{"num_hidden_layers": 13, "hidden_size": 384, "num_attention_heads": 6, "num_key_value_heads": 6, "head_dim": 64, "intermediate_size": 1536, "vocab_size": 13763, "hidden_act": "tanh_gelu", "norm": "layernorm", "norm_place": "pre", "norm_eps": 1e-05, "positions": "rope", "rope_theta": 10900.0, "rope_fraction": 0.5, "qk_norm": true, "attn_scale": 0.125, "bias": "none", "tie_word_embeddings": false, "parallel_block": true, "init": "uniform", "init_std_qkv": 0.0344, "init_std_o": 0.00674, "init_std_up": 0.0344, "init_std_down": 0.00337, "optimizer": "adamw", "learning_rate": 0.00168, "beta1": 0.9, "beta2": 0.95, "weight_decay": 0.13, "lr_head": 0.00996, "warmup_steps": 450, "schedule": "wsd", "decay_fraction": 0.621, "decay_shape": "sqrt", "final_lr_fraction": 0.0, "batch_tokens": 131072, "max_seq_len": 384, "doc_mask": true, "train_tokens": 618300000, "max_steps": 4718, "dataset": "wikipedia_en"}
Each number is 500 + 50 x the weight over the matrix's rms, rounded and kept within 0 to 999. Layers, rows and columns count from 0. Numbers have three digits each.

# q: layer 8 attention query, 384x384, rms 0.0693, rows 169-204, columns 256-319
# k: layer 8 attention key, 384x384, rms 0.0671, rows 169-204, columns 256-319
# v: layer 8 attention value, 384x384, rms 0.0557, rows 128-191, columns 256-319
# o: layer 8 attention output (transposed), 384x384, rms 0.0547, rows 128-191, columns 256-319
q169:494467470513532489480470462440524428441518504491555545503542620458452541481511523493530476446561470465515547502547443470475532454508473400538463392606507439483526445509557444477471525436475482
k169:504425513528486455469435475369503397495479439482544543485542534493450578537486564413534551404557461541475457396501460578386485477475436474554446503621516461527538496473620419462462485467547428
q170:538505517565514498537383525631489548546559556535560531522500447475492506553540569520548470509537466472499599462567530527562463538554382548543452572490514460494420512531470555493422494477488530
k170:476566458567553538531502526506529510497486564500464549463421450507539541522550500469475422462475482513511564454607545556546501445592480547539472564499429457499483407497494536474452524502536490
q171:516518435595511532471442521572473604491472455477512490510485435529423484529404550480519499494450463512479504550512519560527558506448529551420487514550484442476576549486527527519576485542506393
k171:482539484451498540526430490489510520470361452470473623529501470491490453433582541520585529413479497410596530514465442507594468502548452562334560480492561530521561451507519529495517527555465378
q172:538411496493438554518442574549542523459492369421527451436389565459503480416535509436494495470531475570520601452494468469499514499449528542586450492452520457431534515392502562399490412448493493
k172:498538533449595544522479539445521472413458435456493564552540442514559449480462465523496402422522475463605478464466474549498488487484572472504536544434555604468527550477493547486497428575531528
q173:500561449471469503440482430612514411479552499475552529550464595467601575501581509517435444474492503389525475601471493491515425547534450434542484542514519501478494456503436562502542569529535534
k173:553642492379616533475456436497490507492519594565505503456511486451561514504520532530460421474519539411428420641482440447632523542551464524501614531489529498492545528570452484466511489496537494
q174:401505496500597415482592437482495503501535597595477516510535473608475556535587408539461531519522584438505584425433532422485497516563561500589517645489450532426539628471554452473506455479538453
k174:475477416478444408479585455442548536447602601563601515533543583628451475543503466594482530526533586422547513460472518573481517588569514534473509505617483578474485520490487457537631481456561481
q175:449509472396518555546609499498572433517522536501480531441443567596468542516590577465435489519452631626480515422493435537513526553487570579539511432483502576482498521460470616488436460572503477
k175:427550524348435541617445425524505466568584557536476560461484544565382534553472566449481559439570530546599562529443438539457518528526602468570581525519521451519393559455432569622497529508496480
q176:505429464460578459535452515489470520549465526495562424460550472513429478562424487550538576458500528484541461424530449565529490489556497506398508418548529482465519469509378435566441429597524399
k176:466532401544565499567529480483463444513435475526552579500599449483565530605480483470581482571479510508603495437459508518572498436492446462506541394521514533439446516542486530486466467448556531
q177:534484496491564439573496573550479512398511514514453551453563520446521426563582472528497492490514430540531509444411510484521539460527487546565567530452483447513430436545583517518528417473522533
k177:493456561527525456518495649478475570367521513494567509451586570575497374500516624536499433545499543531434608415466490493475559423551488531430523634442511446552467552533478460565462527477440630
q178:547576444558485560378595555513472544487479467533475436505513469516581480473454472499488635496507519542502508444590466570496523536489555433489490493477555607503553341482371465523520424483457601
k178:589597429490481513414479597620458587566526499512427465362436460476534464542526569504550536559486566483490538489627463633409530629485493559408435688474497519566511526513410501548575394560498501
q179:494495421491523432501453446502430532520504371439421448535545540428488454453515470449557538556527422460614415499520457443480554411455525482494461445475415515475533431521556577549399545468432565
k179:519446533517544529349490495473467460550525402471450455534541455463552537483494569476465528507509460520541472493499492497459500498443472469404494427519484572539533485514574569475406513486517545
q180:499420489511487495494418472549474421530462550497582542584510519550472573538530485597482429524403453518481381446562537500475516603662439506449449506464535439538567494599447449449432472504504459
k180:419478458496496371554523466530439404600471595362436533558453506496480551506452477629426412448489524553599513518496558509523495622576422519469584443373529456566505473526417531451442560508450419
q181:550582447411458433536474511522525523513514537418513578508552513553460563443426520500578475512444531446577572424635542447550527507566550447551546506449481517507566492611498534475482523459577432
k181:494543521479557552505407536541455374591464503531568520530547473421456508373419477519495522565545531453417453529507587540489516503491637514427488409533594382591557546453531451524615522470474481
q182:563520492489615566513452430556414481455540468565456453423517527519483518447542518475491517501445477580492439510482468499498526518447558421511376651526540567566519555485532431511557461551544571
k182:484450420499481503455465504482478516477606535522463481422464474556452579480515531412495547447430548570524465485472439467480502545391563429541439611508592538531535523500539419472538490541515475
q183:506515547536536447453553455513531489541496486487515533502548516514517576486463502467475545542464466481529582504536471522497575433492490430525522562514495488573470548568550505626475567502486532
k183:458569414499543521515451395544533454572433442425509584503568673418527533460429542487484372497482519452607539528552547538531534388612405516470524519430636460656457513575623567532514543509459492
q184:572586494537493492427435540505506513464473497453490496562497531471506504491532540442543465549505499511635460588478538512522634493448510460539523584534561423486479501481444564548531635506554505
k184:506490357551566502529450571494606517483483384502555536603483521450527496500525564524581477519443492428521515489477463557449483551469570447494535549544538509521514501461497495563624561487463541
q185:600522550437494536512443576612502534484486484483476519525511489549483499440548517460535548397490594530461381528522432420493501555413492578536605478480430415441505514484485474637520465554477514
k185:506505470556719530537467566495485458545413484533515503580553529548524494490500595411517472537460522438661513455475474481549508634367543487599518464577445356492471569509503443566479548541440524
q186:590397535469374484619457403602496537446549522487543493521465488556529449478449511486548547501524492469575438493445502528549586523471479610460493479436543457510555581524512481557531580525480520
k186:569411471401459362595462465569457506477669540510532553412443444523556395415440463536601533558550550511594478435456545483597514561476431506445449483503491543471557546426488509467478540458568472
q187:488539580521401453503442504570553505572501510504474472455545513456463574522557470556529469540535543555562476482541490502442546456448500521486387494473530510543473531524444473466564384427404510
k187:423658533494380445467436515611460500509515547500502499493543458553409447626512565575472524430562577498543495442417484514493501387529543491443502628505470663483478547518473447542557475343457490
q188:484512455486507545567464503539490406536535475594562467432540495548462519513505479504529514463571485532530575406513550504522473472496574480460446448599451515407499410506526555491551445580436470
k188:472469484588453549433502523570523360553580567524498467458565547616412624594476600392569536496492513492559508432498414548494565449455569619579402432588372494482492492462489545566653435517504457
q189:495453444542484458437499407564545526482535491486460539468454525485465518423456381432605448421508561497506515423451650560572469570502492360468569482522473554499506413421403525495474503543459463
k189:501523484490520538488467392443478520487591444476483536525452462525458548457491406399443492412534526586456479519459443507436526472478472461469551444492420488525463558439615528512446472563438503
q190:545509457434502438449519371516529564398528430477462466525503527584460541507593558405415551540519417373528434385557413525433583550439476574503518538468462500537443546493490471499499517502566472
k190:547431503465531482514434544547437540436570448545468567501457515546466574503492465361549512551525481497624532490454450491421487520461504467391518504551466580507521684506496548490549673536590396
q191:533487451502521445501466441490560583588563469546508454465508503496458532572428449444458545400500528483465540491459554428517480428472458497540527523569417560530450474518542492463617465396446435
k191:512491406513532518539494532560508489551548467570442449456598589507434493550547465395528594450426476565540473499455392502394523496440456428419531402509419516464472518450511475499565547467519502
v128:456462429538487472476479530457543438538490524531490520489484462544542452413404445485604460597526455456509560510552543431524468547503501451474497594452482464489432422405487481433515490553615486
o128:458493522466566472457508482555437477547570546432421562497526531511425468434425446546488530473421531506442505523407520523518435449464534468543532475533561459583513529522430496501538394564461497
v129:431397598440368478539514464508498547504513451553515500515539510466444505466412466512508446617530588513596539513518438476458465538431525493468494448510469509384527458583476508456570471574486557
o129:552604530537487480446490587446502467575476476511516565546413569673465526481520531489524566469524430569535515497534460445586490430405537484464543526495504501535473519505478459575461567380542462
v130:523484568574530490443583489511521421615463460543509536470531461552541550467443382555524517487498471563439425534510425528547475438517518559457527517537537521513570452535478473532450530489415549
o130:504461428519449485527424470475538529550496396552439519526461527494502486566522550436408464498466475485526530483404533522435469578468482531502481522547451547464481485434513464517442609462548475
v131:567521329484347508447510527557393430470466519451529551447442394537522560542535541522616582590568459495453593511495513457421457491494487613488415431524531472448480512426523518506524532441457445
o131:487553568512506492512543472459505466509509446577543517544467576547465492383470463418493496458526527463527537483486516614494479475532432402471532499489503477457497443541466576464465510535529453
v132:434579494461551560485589485483585488440482436517571521576379497475610563418517531488555541534401447498430527508465581470524510489570538517419500490505519442456479513437444481533507458487555534
o132:520549568541518559474473488578442516530474504391408545428606464411594465480473471507483428377529480498499357470577462457444516487482493508436451531567465527542564548574500513497466465492461515
v133:523465497480539388533456466649532518482497503509542507544575543544477497524520435559457573514507500447502455454468410474437456554581512525480487449513528470445520617622556473577569482549591531
o133:439471464500461547511461522403493474485431461487507533560467521510578452479575492464503531595415506472565557503499458515566492441446483505474427497479476518604552432542402525545562530482487436
v134:462361520459552635503460500506424468477499493439607498566485435516556498509527603494417511455591464555449559557489581480500432491435478459519602451567486596477409556465517517471440497454557554
o134:530628511529463404469515463529508523622463466575527505507582494505446505500528491395520459494538610493538578475501418596470523561540586485422520484495540480516525504540522578488485568502495512
v135:535558494525451535538452503502517541514537569483477512473479511556544503479515484431448487548491477497485585534503514441469516550516481321464454491448527523530378597470547485506494450457430507
o135:418390564481578509535513494474504462510439505566513649508502539447526530467514608497485526443604404504489476556540553551508461488436518509486467561501495480374531446464512527483545606504517461
v136:480499492357473512499506563486462497472498470543546410458516523498482474495519530456579471500476447584406495552553386521456502520499518447598520523581490403437510480515521538396426490549510529
o136:542474549521534452512593500515438442441553504480444481514530541472562554454480545565465611547584547470540513467468482467550479483500569461440507519568517514564536517577530384463512588487520531
v137:599500448608697385503530437470505521456511446485426559497516463492483519494494460530471482489403488513517491473457543499468544501521525470519480487503485546482415520554542504472530411493505537
o137:437539510558476623477536532524521534546542612417593528531412531560467486536444499583400428523419523454522433496514500571437491449453475512539532428539476494476529515413526481511498511499520505
v138:394527501441410476493505509532490570486511588489499501471484489465529421472454511487465482514517576494576539589559583541535539520469513522468474502523509462409396518437507497403512409547465506
o138:442428488500467509544475511555517466513444336482561508419463513467559518564548471412528499536464423595458514472500581510435525514510413508511459478529468526535530520515573457548413541576471520
v139:499409483516364488480548577481514530520526538505561533576470491459530578491416442535535540540508509525486469402469484368452466496481511533539632469514531541467463405491500586529437480454524568
o139:586619461535558574471509518518460536475438491451475479459507515559489535420546468425446518509544497526551565490476628490500540530442452526428494485502530507447439590476522501540474525465446531
v140:463513439493600520467472564457447524586522535527489548536512431511509518477562544488551520509445521521475462423564474562566451442535491489502583558491484440454421444388590567571522531565429563
o140:459564576449457522476532576540523459482507581497475443476574442530556466524506415467481452506540518517477473453417559515552439470518497555408524518526462492557500565579469562440477514527600458
v141:457508457519513472545422512540467495525504507479485475530568469501418464534453472544504474538537525501371434514508470533562503527476451507568562484463514520574472445496476628557479458509444491
o141:573459538467521540507560514494508542518379480518505503448502546548429559420563501494478458519412459495511484434546416493414454481500568504477517459490524488502504468460415576414519498574443601
v142:534437481465462482500495543462527511576486524435404496521515564560467447467407477494388561524516535537497416434523548536500543472499493540498543476479473448467448547513460555544497545455539552
o142:555496587563510562563494489491556484509517446464583528459511441529463567548557467504491517539512549475424538482498536504584505525445554574595563442427551486514533462456565523489521468526488502
v143:594501504556554473430520506593461451382515575588492517525553458523491525463545483444535506538475487526553566443474425431463502596463557472558511484528532457382553490441436448580453479516568558
o143:503501488446490526551431511498502506481576537488424491466484412573517443504473514461537572625413408464510461553501491566548494409517600434408525513460509526471437568573531468531446530502474567
v144:391492545598513427445434442478519484479499464488447537476441514546485504478439480487510507442479453527541537502464410494486559504547537517441520550477460583504553517496480573530481512548434409
o144:441422474475449534480499502540462427477491480501473472568443416523474465400428539489550505531489435363487461540520513538549505462508488512591507446535533472560537509545446414531471496605557478
v145:505540453400576514503505382524449504513478497514492468429472461521474492572495488498505483507404441479495474509512556501475476501496546533521506538482454473551456437498512504444531523448455517
o145:541502510465542500506456440563470412506475431444518485481537529453407534517457392536426449558484546495496555543479538512494511434418528531520438518462487534518550563447506500456457446505505548
v146:498543537465501475523508474435548581533535474432470571576476534505471407527502441513364386500484571485548457484554497492486533453511535489527565451525476471502568410509546519422516438543449483
o146:459532508498502522430454572536497460537521491474497527454500486416590582430556519541442568496542493498539506421573503465513465550511476583505457496407567439545485577467571431472477481567514426
v147:471472540459459510516524430510486491572526491559473508481547470499446437537534494536477490431476567594518534553430507520525442456430512497561501505521535429532651473538440541524441530490489477
o147:436442511519493492458497526470576640467554466561588466587361392502411440424528470501443475515542557530529525518505528486420490549462517449514465519537483437580446557455501503515534535493417470
v148:410428518538559527517561525525451436422535594465478498492457488559394459547531475523516485524496610475473509560487616541516537501425488496432595477507557507501588567495445450526481467484419536
o148:473535464499538489534454565572443413519583512482545521522491458521453567514557472444523604530411397491411435475539518531434395430462501489542515497461516516460418499498563503547502544517479485
v149:540483389582448572560446508560500402532480475516591420514425477535515461467471548451468468469466504498527449462438569553465582556499503539520437516533517518526589520519486518556521448536534587
o149:457520568474510481490569487505571572499553454498444603363499479488472608482535435530501531490454501463498537537488487495481548520441542531412529516460498497417485419486485524470439516485492445
v150:474443559478474481522526458498505499431530447578442469566522548470548592450473528512592427526411518523458496462417515457510528430529471448476529519505475557407530516397448556501514547529480476
o150:587551508534521542476459530469503455646448540493546527461442526452546397527465497494534546479498514480498506542514546489431487548429578575506475568552546503511494502517566509499451482544428535
v151:584543410496518463534446483502395509475523552585500495542491495452586466519468526466432486517455471534455452489479542502458486506520547445560510460466488568513517531559448512478522488532574501
o151:450495523498486490475544490535523573526559462430529577459583492516520420505505382445486442476555504465549453519439445527426537448448402472478471496334558414522490409475609543509467482474503507
v152:457452424551413482539611538465488481398503491534433531528510494489481564463481415468488437468477488497411601473467531563465467485516518551458501494539531552446557565513525528453439548388357465
o152:488527495498514500499465503598571478585475581494532488492508507502445509469533544507568513400451511438450447451395495428540418552494558440525510526499441481527604464547484460518469535483602555
v153:426490506486513542516439578441445445497554444456563425527532520537494508529502521477551526515520436504515518571495396496529576465441541527463496462484484530552508502420432424556520492624478509
o153:537465568461391470488492565495474582511443515585512455404460465521444499524545553476513478544462443487444428533482479491457511530522491440403518472585448490477467520521528506485540542475503488
v154:510524409582568559514397590508497502520420525524615511536457456483527478469584469515477492619539561532625468496483537399542499550489484540469545568518501555484453597420542523463534470515525494
o154:477417490495572521491524542547479518446622458572482504503549602541493570446514462487506487495481467470477476485574521512490558539411536443545463419545518401449489417538594611603572515459519427
v155:498441497554516606559482493423565517523471516516511555509492411393491504434481436562490489482543536405473560467541531439508445565484500464439481555487468505601513465395490555517497576501524617
o155:642548427520496559550511456537497473540444489555486514582585480501570441474495447422546546519460475511443501510494521516563499488558431441459518524438605470526499511596528522461498468564449503
v156:451493540453444523413487510451417426484504559418536540502515484519517566557385505461520466421478564585529486566504492514611483501560482559472475508551434496592480553526397493534435558442494456
o156:612507466446472498590539524544509478482468472595546559506583514419562452501513500619473518448490537400457568461535554562507472449489545555479558501432473421440522522429532498452539515597521622
v157:418461468485544575498467485487456475600429547478471507563525449471471412505454508455485416469522483579543467460553552471526595535502542475473508534485483511400408510529548509509515585494602507
o157:566495464519542447522531594528538512501524486433437545501559535553459592571478448526508504472481465362534506509419495490533582483549522437461481457551545492553635506495454496435579466507509567
v158:479428531567501553481571514469455556439480471525398582520535518417490575517531528510538517441564533480489488485577465409538478450529505435405447517427471486458468526512438571490524499516463555
o158:475390476495462430509472509488390511607448523581530537510471443539553426449540469459538553512495561456576480553399527558565498484540540499508560523532512518544401471533453461435485501576432528
v159:521501535503486543487412472585460567533493568610557525535542447516487508410425488469439461559400571450530583537481461495490519430574529554497549512486474463568536517428408390514458405481548523
o159:562489624532606494463448579538478388490472477466506543424492604463577503535455477482529461447524447509460478492535463521499499504433511460492486521428483503454535508575546461452582508529464393
v160:583577567495547496555447530424430542529476560485488503462557486464436407462533480432453528474478412561501517488554433520417437572476497573553583475520512518517431504506454413620508504458453443
o160:529465558477416437538532457588440475460465474449498490522356542520493609498422526433495530630559537512555499559458490472524498515552486581511518509475433519451461540430560475535465566612553531
v161:528501481388419527482403476522580515522490444478411591412513553618468493519399556532480494420465578494481498467481512531475530527469510486469556509499481480611446553516402636597551410486445503
o161:488388478628497495540479563516435508515538433509446535539485351413481430455503435525571411526581442462485469513496495498528459482404382546543551552452508506467482459414618537411493522564423479
v162:524555476508454504474481476528446473532511531554480487553479490514538584504413441532489520393570514499541514499473479562486407476550460543468570547387467442506583519486473466520496492451475511
o162:512487487509542397526476532485465520470439455456562481455638552557482370520582482379494442450538553513458582511469482466515525508576439440513543506491486486504447533578565503456531461530614558
v163:618520434527455523427511503530607426567524598418453567443502491548562451534567578498423435519533535452516495490555542487577440529539435438537471461436486532562579424553472626484497523492472456
o163:523459457441596474583521555578549594503420452486487520542565466430521455412531443503535505480500534443418475492523412487461448492465510488495498534491544477493528450632511559475494415495576494
v164:484484446470512540505502542533527458437495518488499528529508439452421519530489420460530462612486514473516569597544490478462480505578486431537461519434520535444489415495467554546468562425452470
o164:564488494441558463513509483474544451476416431526506529531531568465517478434496469509571527459568465489528524487500473506576478456479559467494532484577599474505457504500503587482540455479519503
v165:538531494455555428454584519552505493492447517513363482545468509474476484555534471487472435524529447598513575518530471443479477514460479536473403457502515529528500523540496532532504445565512443
o165:396501504454471500515542422496474512532457459538570492490511423427564596508507503444536430495570471507521457468513528530545603442471458510494496526492543470491515537378414491527556551537479600
v166:535485461481487529560481546440485439483511564530509515441527501483548447572480533532447492409496453611539402598576583578483444496543523514398512542513514532555433493445492467528497450521470546
o166:502522412419482442571482428565501515525523486507652558561435540439496474495492408551404480448469574418459614426422484531578606496573453510477506460442461415520513523447510493440494513650502443
v167:469481499502494598483599527529518491523541523516552443518477479576390533553481599452551519453544469583561523420478476465514508484509445480587454518565536426473439537566462476565510490542516553
o167:534501474433524509538494495545436437473505554538538502436427543598549533364515468578565476597538526447485481596440557500482502452533540492515498387602465502486515413509462510492569505480582493
v168:473543405536564533551456406448368484500445498481667539474488501566446509444572512501482464529492502539484514494487485574515602549525490599520451438497488488479485455541523508479522580534560561
o168:513552544490433458483570492551535477442540481433483527492555587540478457526519530477458501486486524493522501473533505531488490425408518538444558456470450575462543508493409486463458549536557463
v169:546424490513504437499560448409476572583511528593437460542602455520499482484389386467595415488494401495548470449471478469514458433452503396506469553491476545399543479484393532424474503554430439
o169:458534571536452555421443565511486433523492541531574526436508542522490482610500575574393563485494473498529526506535550671564388546549482450442471493483555509523445546488514414586440549458482527
v170:525489573521492525436491488452454468453564559567521529518569507462504461442548505460494509517507488454507663487582438574492481437518511619462465548469460440423439401519391498576444455440569506
o170:554542523412493498444541488509525482617451514493496544468514418503569410519469574551484537481456579546569475439435461511589467523504511446423505542602455512518522560550622470516483465573449582
v171:473476457597595510428521463572495528503527473466533508532570572510568514445595441445336420496447500331467417503469450488547547536533525502478445450516469533594533481402522453528543550448515293
o171:480476484406563510454439416411516539469476464523492449500435484497542527467502577528517464560439482502490527442506545454598483498543521565515482402474486437504491562524530542514472406461498558
v172:573450512588453536505524541511566526551433464457626443490460519542524531417545546474621457559466450516571451486430472587522459669505462399475530525529479392528444457392502417565438525524395513
o172:453513473470466472504489500520511561487552490519495568490638494573526546631429533446493604452493611436476550529514545504440601464496403507528573483510642464475509495562444537502491558482500445
v173:436423530524653496516439517595546516335465455525408495562443551497490539439474336444413470451543552561486463471510572538533518532455559497536546470536512497468504545466480495513521458493530438
o173:542532470453471606546480545491525474584572515399443539465522543478565502469554608504431477450539416516459474500584474476498472513484509531426480509426464449609580510511492495455437561549545439
v174:538511464460524502586528497414424519532497437503552485505520398503611527542489466510540440450469509460524530477444462371468483467529522504568548469496475559526521487568476569459497524511390537
o174:530464469468526505554447389529541511537490532538488523435538552522418534420470485447525540508619482491550513512505483556483482470523463564478488500506556531541558473466435510518504507530502444
v175:535573532417531553475490449411464548507532494431504447520454533440526528465577515552454495521405478483474541427509485405493575468506441607539631541557451428572483498408597511425515526560534461
o175:467456530602529426575439487566508522472528456441419478417519454493497524603502481505449479485497467454501398523441530425548503536423538574421430474515601576446500571545556506490550542453539485
v176:506574441520432501547498588489600516580553517409509500431476525472481431511530411506527471527476488531516580529493609517517530543537512460511514437468475461512411542565416452489527492435491467
o176:500470498497495522518465505454537492453554472424469612437506525513485512487554499453561552420558515525491463471534426441487657589507515502556564547507535461483608455460582461466473443551539457
v177:534559471508558457541476542448580452553553500449543467497560528458468499493532466515510477487524504500570482445484510472517506560558529524485491470531451488505439527549613480450516502539443562
o177:435462528543449471513505482545476524462442536497489509421475579488550499524510453495518531458573557520519518546450512460550486396513466518551484531488495437460482492433461580500507515565476473
v178:433491496553481497573552550546486497554414525565525494479440504469477544586561482509543513508531518478549558522468498491455445487521474385464477488468513557551541502497427474478469540551586629
o178:488590596464511490473548439511500471470607530590543493523639510467407490512448474468541466502430502441443525454491438512562490487560443447517499526578501473527472477542494560564458468462526512
v179:419475452525607606518478480450536488488475460558474492511402538526493427474471514471537513583390511541458496558589497460442540503529506486466491554493469503556558477358406580526486477470490491
o179:465424450480535466548506535515560508508615546459481513497503420511464484559496501574486448512524483569475487467419425493498567431542464463543464444597478546524474473654598471428551478461524510
v180:521502495480480524467564457468408415656466562534508481445586525504473547469460476532498518545468473535478465500427512541510522532497442472442423481573503421420575505541496601509436598497516463
o180:476504466510591532486431517545568496493535420517480457504455580450462484519520558468483478490527494542500482511424570542514446441470473506372445495528439572519447544471484519528516434531603492
v181:453528502471530453504457491574503559435534552533547573536459422523468527505624553503514509523430513427432588570523477525518458508544511548516426511378517516531510457517536524534496467405538584
o181:537508571449513582480506474452500483535500460497548485469574521487474532450483461481472558463489544465523582465542517471517543444513506496515536514497411500437592559475402570467481458469443422
v182:496524538461449452531514445447506524525524436522368475529514591514418538497391427515502453515395494542489438423555458520479517494458542510540443586570501510493545538475494487573516598539410453
o182:501456569527460528520527437479474505447527523448538502479444430499534522533457583485473579510533549382505470602455573462554605552448551514497477475444535472564430477470456420515498547554523493
v183:577495377586440496490453476432392511579534598432465488529437512540513499622496514530407430466522488551496464499458413490525494517530514520538453475498493460488420541626444543554558531495471585
o183:467553460557511460481515418542543557496507511519475524357538478490496439505584600456505507507601547495433596525521522452508538431415558536497516425523487439500502484419389549529483448486446482
v184:467516499619509425474463544552432525493534596455488439389473489502519583554433471461488539482495535398391511416458512435545562498538517428519409521541535585482494478546472571464532481492541615
o184:551508527524566544554570466471595503537495438482521499600422420586518541506449476444586521563512498616528484600399577554450510492449554394464505508480483510490567478519427543519533507424499529
v185:455443504628352482436561466500500507447564570543577461467566458467436503502430579459508522507558443546494414467441513485477559452485477467556480488574489449486509461477463497602496539514441513
o185:601566559558471508527493506562441493577540486574446512488491529588551538535540499468532563494563548465538573472497518564460553462388551454462575502563485508504441542537476484434501492475518517
v186:520435447607462539485437407525560425383467549473482482478489511454432552570522466534454558499410547566525529423479467576523496522553539455464507418548490555495469476442457523451497436438458517
o186:564488478470505494408575412453429482510568457388551476564491540454484483494534487484473529489566489496393487509527534497586586501504524405494484510519472517530520498498503462528425401648501483
v187:445507452523448499543475455432531516494554529471579469555516431521466508521438570484544476487570507516492532388487515453481473513510476502528470450500564439467399412627518467555556411568461455
o187:519438560461499527403485527568478475473520399527496550533460422489481504450539477488516596534581518530542436525566425507532471519445444498466509496498443487475519499444520613504521540525520566
v188:556455403501417507494598442572468591548520539477514495516491470488504545541524582449434543476412498523445516603568410539508485492539463531517529578471490361433448472456476495536514431475567481
o188:466534617457404473589535416448572465484457484557485456384572497428550519565496560405495518615485493466489484447481439538524530502451488439469444630573540574493502561565488472503538575549470538
v189:509521439535641447476545503415408519589458531473550577499506597474474394593480569574433487511521538579524459496540510462440520554456467554562484473564517490523500450631587471416541446592537449
o189:503491447523430473544507536576562485466533567466515464464516405583546522456539485530477470550547565388469535567506452502549498500488407565469529505495501424565523494483464471494558494475490524
v190:453516533434490454493549441515449530445520478461479513469505498577608445483557440433595500492583475494472582384486455370477555521520554507477599487522530471479442488521445516555478417554471526
o190:464485441504540521455416482607558486540456555515468485557474493517471491507524556506562479526499472570466491534522516486403520493540478453583524473541497465546502576489464477458549540463538570
v191:527478587539607532577464499421511577556504490562557473600435443481500489483490477470572531481507418625631414451522419458499524413454498467462462534521473493481551584471501546486456465509434518
o191:565467417488416554371386534498404447388482570490467567521511623574489486505508474522461507572430548514431454508457630456429551500516456487503454481502475579593359574556454468522531534533555523
q192:573473622405523411407527426377416477439417600399469482524489552580608454464516532542416487444376486515513447611585416511428675516580381522579477591442697530652493535552504508520423514432604570
k192:486485577516479502485469529471530483521505482442496544503492484505484515531470491518511541480501477544533497514481502517458458476529488536483486484523465506517542466520462496482491478483480498
q193:543476492486507481493474502477499506516500513482522505501472544468474485483477514481516489510486517438497514489480489486517509522509518501489513509468514515498510489487483513485498503464486468
k193:498540576543439487503530469522504472495545503462418491427496494526516512505495488451512506485467487555477449492511506475513588538477542517535478450527471492465506504541470469549479456505481564
q194:475511515490497490501489542491501457504466518525499489465498515515477518513514514519495485510525509481526501516500481480452485548507501501493511496529487498454494486509502501514482540454470453
k194:534507496510525507488503491495479550504488516505522504545459524508552503471492500488525473478479531465461491532485515527541525467485496480507508492478539482508484495482484467512475464535528502
q195:474498501501525508510507463488449469517466529533451487488523496499498518534497498511527470525538479493487513516474510533461481504439475500491491496500532511458473520476509466508456531530526544
k195:496510444495512476507509483503518496546518491497519531495483522474522504505516538490503465465520511497482517517520520508500472481526534457505522505489467480525479496466504546513559514484477454
q196:440507506536395515483550506497521405492401513468466499504509418490492527548468499524508450420546510564500463564523543591552551522538380473455465469540602493592537574463484446548427504539528559
k196:511495484478508514503460499519487498487502512490539534488525515532536527503487485487505521503510494493492554512519472497443471475506555509489523511538474508485450484508508525518543521505482488
q197:494548458480532523485500486510534525419506501493509549551506501535554476537452501480534536476521501489496524465515519472503449468474516497524494521506512496489504457500522494478540450543546569
k197:512460500504508497479479521518493507483515459476485479443506475463478555517490526475505509543471475506497482456487474489480517531515516487506506482529488515521500518544516472522497517474466478
q198:592498503462535514480469476538496554493536504481520534542497571467496508481467541514472519520511559450513540441454463442453472488484525497548541521479452512452477495515487535469559456435496485
k198:481530477504497494517505504487497485475505483506474494508484499507524507507532512512523477497506505506476488520463493494494506492493481492492484471523505470512501539477491483520495514504496494
q199:489488569520415526484465540472430439582495613521481509425547518473521565500569508557537504510503459498525487493521475539455503503507518495494515450503526490461540472468488505513468515555513498
k199:487493483504518490536542497513555514443500497518498526504519501493495459526491475499482537471474489468508531483491504515510502483511500501451508534471460490482473500468508496502506509541531500
q200:425571527493465502539535549468477464494438512460498460487464481463494544511526501552512500470483464428507469506487459547505550518484576500463475535508523504437507479512509463536470498511489506
k200:553509473514525507501506476492512500497527468521487522496535488533499486500505509478519491505512524470478515519502522495499489480484464492498502480484499512507499534495470485478513510500510492
q201:452470545541385486483474477520408422587472475449551480469497448586508526453506478578479373447483472546472501531530476561532587516577392491458536560528654496543522543506478429555408495515535539
k201:481563539544502515509464491489501473437474473506485513501474470513426527525501457453480547493480500476497493531499509487483508537442516532528500479481522535467486508554504522482474497512488491
q202:470570565486449497486478523458480425534557611465421466424551519460480495563497525550553537496496473485506472446517522504508565510508481518400428467504536518510515502488432496521462552524527503
k202:481475486518503527510526533485516493500479536497492508508498515512494486477503476490490485504509514493489525499501504496504474524524522517500503533490478542484506491531511484467493475488515476
q203:385467606573413492481480471526454400541440458467511444496544410528526473454511443554517362475506431543472432554558450501590569533544398602485404484545651551620530460544477446568387518513533548
k203:491536567499467489503495501485480506460493527499496516517476491513486515480492516516513522537481482473529501500520505498495554508510514522563482486495527510446510533549492507480495487533486511
q204:528470409488503527484478477523571547486511494480511517498520505525477546508477473468510496500520545526472510515499489458448387524482502463556545485499434492509477471508541531446559463475474460
k204:530506508485499490540511506506497483502525487524486493483511519458564439476516518512524487488512443461511491431498524502527483479511491479440497493450485496500483527446507502527523530538490488